config = dict(
    hidden_size=224,
    head_dim=64,
    attn_scale=0.125,
    bias='all',
    parallel_block=False,
    init_std_up=0.0269,
    lr_mult_down=3.0,
    warmup_steps=24,
    final_lr_fraction=0.03,
    doc_mask=True,
    max_steps=3026,
    dataset='wikipedia_en',
)
Each number is 500 + 40 x the weight over its row's rms, rounded and kept within 0 to 999. Layers, rows and columns count from 0. Numbers have three digits each. The size before them is the row's rms in percent of the matrix's.

# up: layer 2 MLP up, 896x224, rms 0.126, rows 504-556, columns 168-223
# down: layer 2 MLP down (transposed), 896x224, rms 0.358, rows 504-555, columns 168-223
up504 099:489479520528532417437503484490541569459471461461483527466472572552577444466452473467436550495574464478538538586521445455502465425512463537511574504528604532603540501566
down504 104:469466482518550523520541539476486515472441496517491466501455540468498509468532516440460491514442498546545512520522506531578525482522469539469463489508483502441464468349
up505 095:472481473529449541523503504517453450415546430460491555525532551532497462500522416509552511439535479493548534491498478465510484516495488472560480470576559477538513430501
down505 097:505509525577433501463452459481500559563469488448430471520509545508498481464496557472495539533480448483530479526533553452468474519568472517521492460490517479423551516465
up506 102:480470553502512493568513522521600483437491451507430497517428500548506527539527470490447491528483550555467565558469533481481537548495476468417495496435526531568509497509
down506 104:482494510544449516460469543437505570498482506517480502458470560571464462487501502445540477566522458500471495529447499555528503475566506585518464448524533449505559470495
up507 098:527446416501518501459513532470503490552469456502507516519553507497480552457552464502472557486499471455530430472548579461507471493514462486491500545507601523570511481425
down507 097:548530554512504466538565503520539463504495425501530439521445462570545446500465576504494517513494447491551534512473525500511530493500513489485476530490418415495468476474
up508 099:458538504549496489445520552482475448546509433511419490512510510453451437466459534534483472503546380499433492465548553559502513619462483550475474452566513501521497557470
down508 104:484462435496521417433517507527534498456469477488515462482565461544475488527430440538383526522507511520518476538476512562529531424514561487507470533457550467575519571513
up509 102:463485504504500484500485437495512504505453523480496500436523478497468471495576489511573561444465535466554562523476543561551478480503486465481491505497523429497515472507
down509 098:587468522504508538463499481481542538490574494464516466555517470498494568433427481469490562506518464475532492515414500484507460446418520544500533482608503482433494564518
up510 117:484463489528453527562445508458448597497522552485526568470501509427508475452533481492491481476463507453420454578547501548517470470461433524476510535474529525553509495486
down510 101:546505505519512546576544459386551514471545496486503508479515432429471494465510475514490527497505572491532473476458479515549573479489590494446529503504515518472470503494
up511 099:494500495588471470504472526466479456513475454499442516460484483552490529442493565527531524551503483558525512542587522451442468499496544456543494485443521449570479518542
down511 092:499481546539503466575458512442491499483486546524487451539441547551464559531512501483522462484506496516500531557550476510535608483477530522528491512495519579441460468536
up512 102:519481505547488500467469558535551455511496483457458485564521496475512483512576486417436525505440468488524453477471544498488456489508477470474480436546447548543639588450
down512 105:483516535511573459393428558532447488502509547512545567461494559502532493530509491542463456467498595492475422557534510447534489496506426479428449476482506477470482506413
up513 085:553567459539597504483497514491491424510470478509479492456500465502496490486457475442455465517503483451502490488528561469569556501443486459488587436551488537503494452445
down513 083:463460495537500486500497512491469522506519478423482512453480490494418513496492478595536477542537511483546443566488493424515450469496554581561503551502503506538448425572
up514 094:545531542559514524416559474554583472534475487540456457441524538459492458510457518486444461514520531506478510568446535522501436462562481538472470493457493496471485471540
down514 096:386506536464442514598550479455418502510458467545503499495513501552508549489417521528500466471564507546502497481529483477434569455550435525488528523477510469459497445542
up515 117:515492554447524446498530458448506585453464516560510496478444514487491479515356500495560523536490533500499545441460463470511459430511496455475471526529525509515495542494
down515 135:497467470503522461510497500451431453503439510567527545464470494564544487470498502481534488618474520531528497517556502503510547424461515518470499457530514473455522508456
up516 096:475496483538502600569432505498489535521507526457491503497490573476523549514487451482518509418430474506495487493482523471455513443479494484505556528521456439478499592544
down516 092:484394555538453447461506478542509450518526478418540522638509424450513496521489459488539521506469513556457473515494467536520472534424520493549568506447555579548464519516
up517 108:524564542426509545491464518464490525531404577480460483429554541497545551467449530512470537469501519446425542529531492499470521557481434507470594591486463490433540472503
down517 107:506528483500402534478426604440573610534516519460489545501503538525524515488445499470499439487504475493573446455532573503521531501484474539554469525479482473489495494500
up518 094:490555518561471502449592495512480521503445491541498528451457525508547515440529489535413492508474479462485523426552473475524535485506560557475511518457484544500484543395
down518 094:483479478490535487471467499498538493544475492505516476464534591458529544533482539505471472463531500557538515434435549513450503562519445513512466551475487439490494512416
up519 092:524492438504470547525491430500561450481438492465468524494492475444477505506503546506486533497554495424479482482521503574499419456557424510465494500507513566546505538469
down519 089:541415498535465493484504487491443520565485477552481505492516464537549554541525543501548448510454481538425496521476492433540568481521512492500562473479445511476481497475
up520 096:588486479575523494467564498479544573508457537513459535481516499449503528581512508500565486523505461485465534450512485485477425475520539498546461577493471462473443483432
down520 101:462436537510511481488411473420507482558506570499496493502508494485564480418485493444449462518503467511502484463531458481487505523438554518431466514545556507475529502548
up521 090:437453528501493477513429430429472565510538459510446556497522535474442510502495528489526443474458571519544555454472419476488496482495494473531443527461557484518530460498
down521 087:529499471467478561479420473564528461521403527495545520518533463516464554502431479458566568480410504486607489525520521455492436466467586478451506484489473564488484533496
up522 101:503475513430513576543478544528552536438535496534568464490460486462522479557443424485523507526521457522483560442491492507492472459478569582504485486480554489483515519450
down522 101:562511453490581515502537533524425487500488525498473482495520498517415569546591528481554499504463474539532526517515421558456541549433554439590465542496484475494517510497
up523 091:566421488538480508497467535579505510495552509512491511548527549501564509483480469577470472479496515537575510450481477511527472505455592423499499527497469604383492482513
down523 088:535508533539511490525481526606551485464543548505527540477523565545462471445549522545466497512488509478488466539518519551523547547517449435436545482421552577519541432507
up524 111:517476497526458544466475523492498489496521492565487442580480460501525472585462566549519504560554470530454482427502539412464478438539453518525506489517478502540481551426
down524 103:507494463477532518516522506532541575504510661492554555460440487490515513442530484511510531426524446497465538541487483504522526498473512488453546461493554464551500423565
up525 091:546532504471462529414483454448532394441406454436472513485503436547553467492550505445510472560485408497506560482571535530518521499461525468461450478551489521436446490442
down525 093:424494492469474539478440467475540471559548490498452508518440513482602545478449426501456530480467524477539432574496508505555485525500491452471474497538505512487474535502
up526 094:433474524557539473503467457469480534535442481607434524440577457437487512483471514503592543574405494502516494522544550482471547511497575432479541501464521497494483471493
down526 088:585478462474477448505598561484498488476503577436484485552537526513522506584419544454481464575534490514527449486413535445550483522547473528481498446561481469470514562547
up527 091:478523510467506525462485487498506467512509521515543566419448510455436441530512452444489457500545498504463477519494518551557575493482620499513484487505540491475491461497
down527 094:537487550501509445514463497394508519478496564555499426499587556533487551532522531519421474440453530491466507510458456456497515488494505507447559470496504481455477505533
up528 101:500504467567468451553546534528454432511546469464452561515565435424471520528557502525538546544522444514491531546464522554551546531497461422569510564515481492561497521406
down528 116:499511511401510513534483540417510522511480450489539441477548542512485507501438508538426423468472445493530545442491523394487515502461542512477495452504534590502446546497
up529 101:576468529447487532568474467458513473497507427472501560545470474526476514505450486489483483532466557505441552536495526538518551461452482481438507522494487482546478556512
down529 110:546541491432531493529560459450522470522457483524502535517481482525517443496503518494506500424443486535489539450578503442433440458511547459519458525479449433427480497463
up530 093:440424519500497422521446522472522519542495508436536466499493459484474443488526515500484473490476536481476440474505423519468540539578470537483490503495553531440582502516
down530 095:485509546497514493568498455498495486413476600485501470559506498496502507500414480504505539449516439561484550549518508528511536448492501507509463500532435551469548490496
up531 095:511518616428500475475499527543516403492520455586512434462567482549520470555502468474489508458547487537440469565520483502421505538466511544541510537503459471500540478465
down531 091:535556477469464524524602482536512593517506499534546498519485605469468530526443544391460487515443506507493547413528435496488514467545516446509493537418563492493433565465
up532 102:475467539547521462556431593536605499505421528529485444527564478493488537523486401544485548495487458498532518508535570512529523500557423454557532502482507542507554421527
down532 112:479589473478470517511472550534465542432462553475467483409480493543573483480427442504539461539473506510510559514519470484430529534474545474548489526477544477477542503471
up533 094:428562497494531530497495430535472466473514518468503411454482524526556469530441494509504587442437463585542475494494435503506468520498460495535490544550474510553545455541
down533 089:486521486483545571486508518403553490517530514523440514451477448464430531415574531552484501506555512496507566421521537512557561464485451559451507460541425572424530478531
up534 111:481548465479528538501517519478497586526513577490502495535493522467513503443445508478513405547379513522519494514427505571512504538527458486495543532531501497482495481512
down534 111:490559483461529466502499520486492601522528588418454574559564499525509406537493555581460525508555482427501507527498460459485532538439512524445567519462498458466494521505
up535 102:507455497448556457510521543531552462495530546499443486571465541532538561413541540485522542387469520467545511561574501500539503440528430494495469535525460422471493489467
down535 108:503579488567471529513461557457541527528527531459544475503454451504521493492473486493456472514524511545461466525477434505505505489414506536465506406474495580544492475507
up536 111:506486466434579521528500492478563515512518444543471461489498448529557463461482463510494477559407488495510450447476500553591539463473469472486453484537486476496565491467
down536 109:492518487498554518523502499477515472496455503473569493556597470523520486516474513569515464459479510548482484465473530454439590451555378432539549492469548555467488530468
up537 104:408525499424472519508577510501520504435441522553380480485485491536570470498504623500516467464499485455462440498513478495501571435497527511476506510476485466482529506523
down537 104:434520485503500530493541518483483470494495481507506497460527608454521492519489465551471447515521475529445556530441494516548562501598458479545521541538470483465443467455
up538 092:497389546500496553522501488544515522499416507538477426467510502554549514411441545458499540429504448528533492540505466526538550430497417400543509411574532486542494462543
down538 090:474536563452541491502485508415464568543530482502517479524444447465537440493546444516510444525509519526518467500481473535474474492470585512458474494457456534409490538507
up539 101:469520504449498515522528511492404540573471523546503559432528530508497522489524514549498476470458502617529483499529516459500570454487436436456497471467450434478520507581
down539 092:553542493390568506496545508486510503545478395482443500562517508439474524488445429458509513454526495484531452442470518496426447521517492451468440470525563552535476515492
up540 103:516516471505487490436562523451450536475482553493485509491517490435485539483423518451486506464486536481497490562494489464453489455520501491477555475520478359567464502455
down540 092:479511451503498503452487461521532535485488474588493480490455421451488471509500516493460484488430498428535502488502490482527535507479530534551489577498494508477492536486
up541 107:493462464527463536473512444484539479488513435548501556503595544488524472468473488459510535528493398448507456505525517535523488498481560439449454579536512543467503507535
down541 104:486520576542534495482506471468521593463562500456476486482476474504530530553496539548505444493520531502487481497480470473457487487487457549543488474475508527501539433494
up542 091:502550571453463481535463452527531473484542526460465572514488476508502482454509504523500461506527440551541526438552543505477552487548560432531460535494495539531492490482
down542 088:507408501515442490469543420443455464480466460445519523475466551576556524527530481500442526503499519549515466487559532557506494445512480528483483549503512487530537511517
up543 096:484451497493523497480529496456481543499477507495602574497526550476589505535518529520583507542545520516539474445418547570555551512545468458446512483486453480544501436520
down543 102:472521507483474524576473488460464599516437544511460523571539466534488476446492454493561488541531482491522445457521504508559449524454495502499475562517547480575479451498
up544 098:540500497505422457533492427510568512540499462521539510523518504465552586450517475532467564493536540495529496495500505462454527489475532457549519492539512515477554458520
down544 105:566477517536494485462544509476457480503459501499594515476505489558472474518534451437515405477487459534558520481466498481540445505509508564479478506539524576454502586439
up545 099:514415550499430566527477535525567566490514573449494484506484545497486495469407494519565520505514472557484500537506612550513473475534490478511494463479458528515489552560
down545 098:461517464494548513426455483448462434502515494480489531536503520531412474480499499523476478507480395477468498514517419514500529517565449464519454465558555540534444481476
up546 104:522528464510569428489520558500501542519558473537454417464485456455581466479535550584420501442547507522581564445502585465509506477493469430543432504515528465620465490474
down546 096:491495477519488518435516473500520508514521527541480564484470527514524459477513536460501495491510530438448492509514483498428534466559479562528471493582549417522547457472
up547 090:501547508501439566512441445466550478539478483542485494525548519534487521509410507529533553530448563518454505455521534552562504547495449479502498511523485485458515486455
down547 094:481524495437557465534506537534525523516527563551564513512466520459470545524497498455493397495460456474539496462487508499554463525562483515517414513510401496453527505545
up548 105:470402458465534468504525545578537483423458458588518483503495535570447451530574482480452534467502511448508500564528503521521451543496508543499532468450446460532483506506
down548 106:453454541551597505487495492466487447525590524517433538454464539581473529452537493474549535443517444495526532533454471513466540463479519488455575517486515507521500474494
up549 093:455508505426618496470577502524434567491509490468456465445527524458488465468528555496496491505496466541477482495536431570533494444505464470472499474511557565516532545551
down549 092:517542545524485555645515511500477479449561507516533503538520372482478451517465488497544515421529468526515564503475502537553466495498403464553516470512498468506517446464
up550 083:533460503444442533506541493443526564485466493510540502493518501552517525517549454564531538445538496483527527472548479530550466475563457490512562533521474481625488455524
down550 081:524469526520508505464423500491483430507527479468499553521474468536455449507513535529490490484540578539534463536481489479532526511457480536524492469527548454418496419418
up551 095:545568486496514500524477529484500559502453496509533502480494543486500504500412564468419483487546490576542540473489512452559423547459548541488497464509467490510444494444
down551 094:512525451524444455409488489430538485479544537540565492496566505514555528408485513465385502460554570468535555517514490522496543453513502472540534506509445545448483530462
up552 105:516526504467530570451542469535499467539445444546463456454466469464494477533543453569546476569425499550484472524506533515500504555467535528465451490501473527456540522512
down552 103:532519517478531562508470556498454465503464530455573565501488446512519495449526434545513525476570482535495551476377500452445471477573473535482492476491429558470391542528
up553 104:538477461529477504507424545512536543441463483502554487521526547503591568594557482485552506564494454447535502544493557473418477529426534556450501556520517478543449445554
down553 105:536560534483465496514476477520467492507577504483496553481473472459552508546484466488514503543515507562538510517450563488551532436531447457506503478454488555524514530552
up554 098:524516483480534546449499440472495505471500475486504445543552567541523477427536449430507461515485501493523473540538592535450479450550502515489563519524554509513506500505
down554 098:496486516418509540542491477532494510496356492473537521525511481550446469523433514472474490474544523532507501537566487531561508514529509468537499504480515532510525495530
up555 104:430514521540500518557460469470409503496556508554460554536490445472477480529484483569526506477515515531509519479465609541500467562562432455538492483524596435511546453453
down555 095:485586527553537525418487443520471575518559527552495484440513514478499457519529511506462458440483465570526489509467437477560450442486504578498523588457509445511495551441
up556 097:527444483492427467550533479492477501520512401557458549515530525515528450503509472527473450476501542478525438506463505433502481485515478527551419479458594538513422507522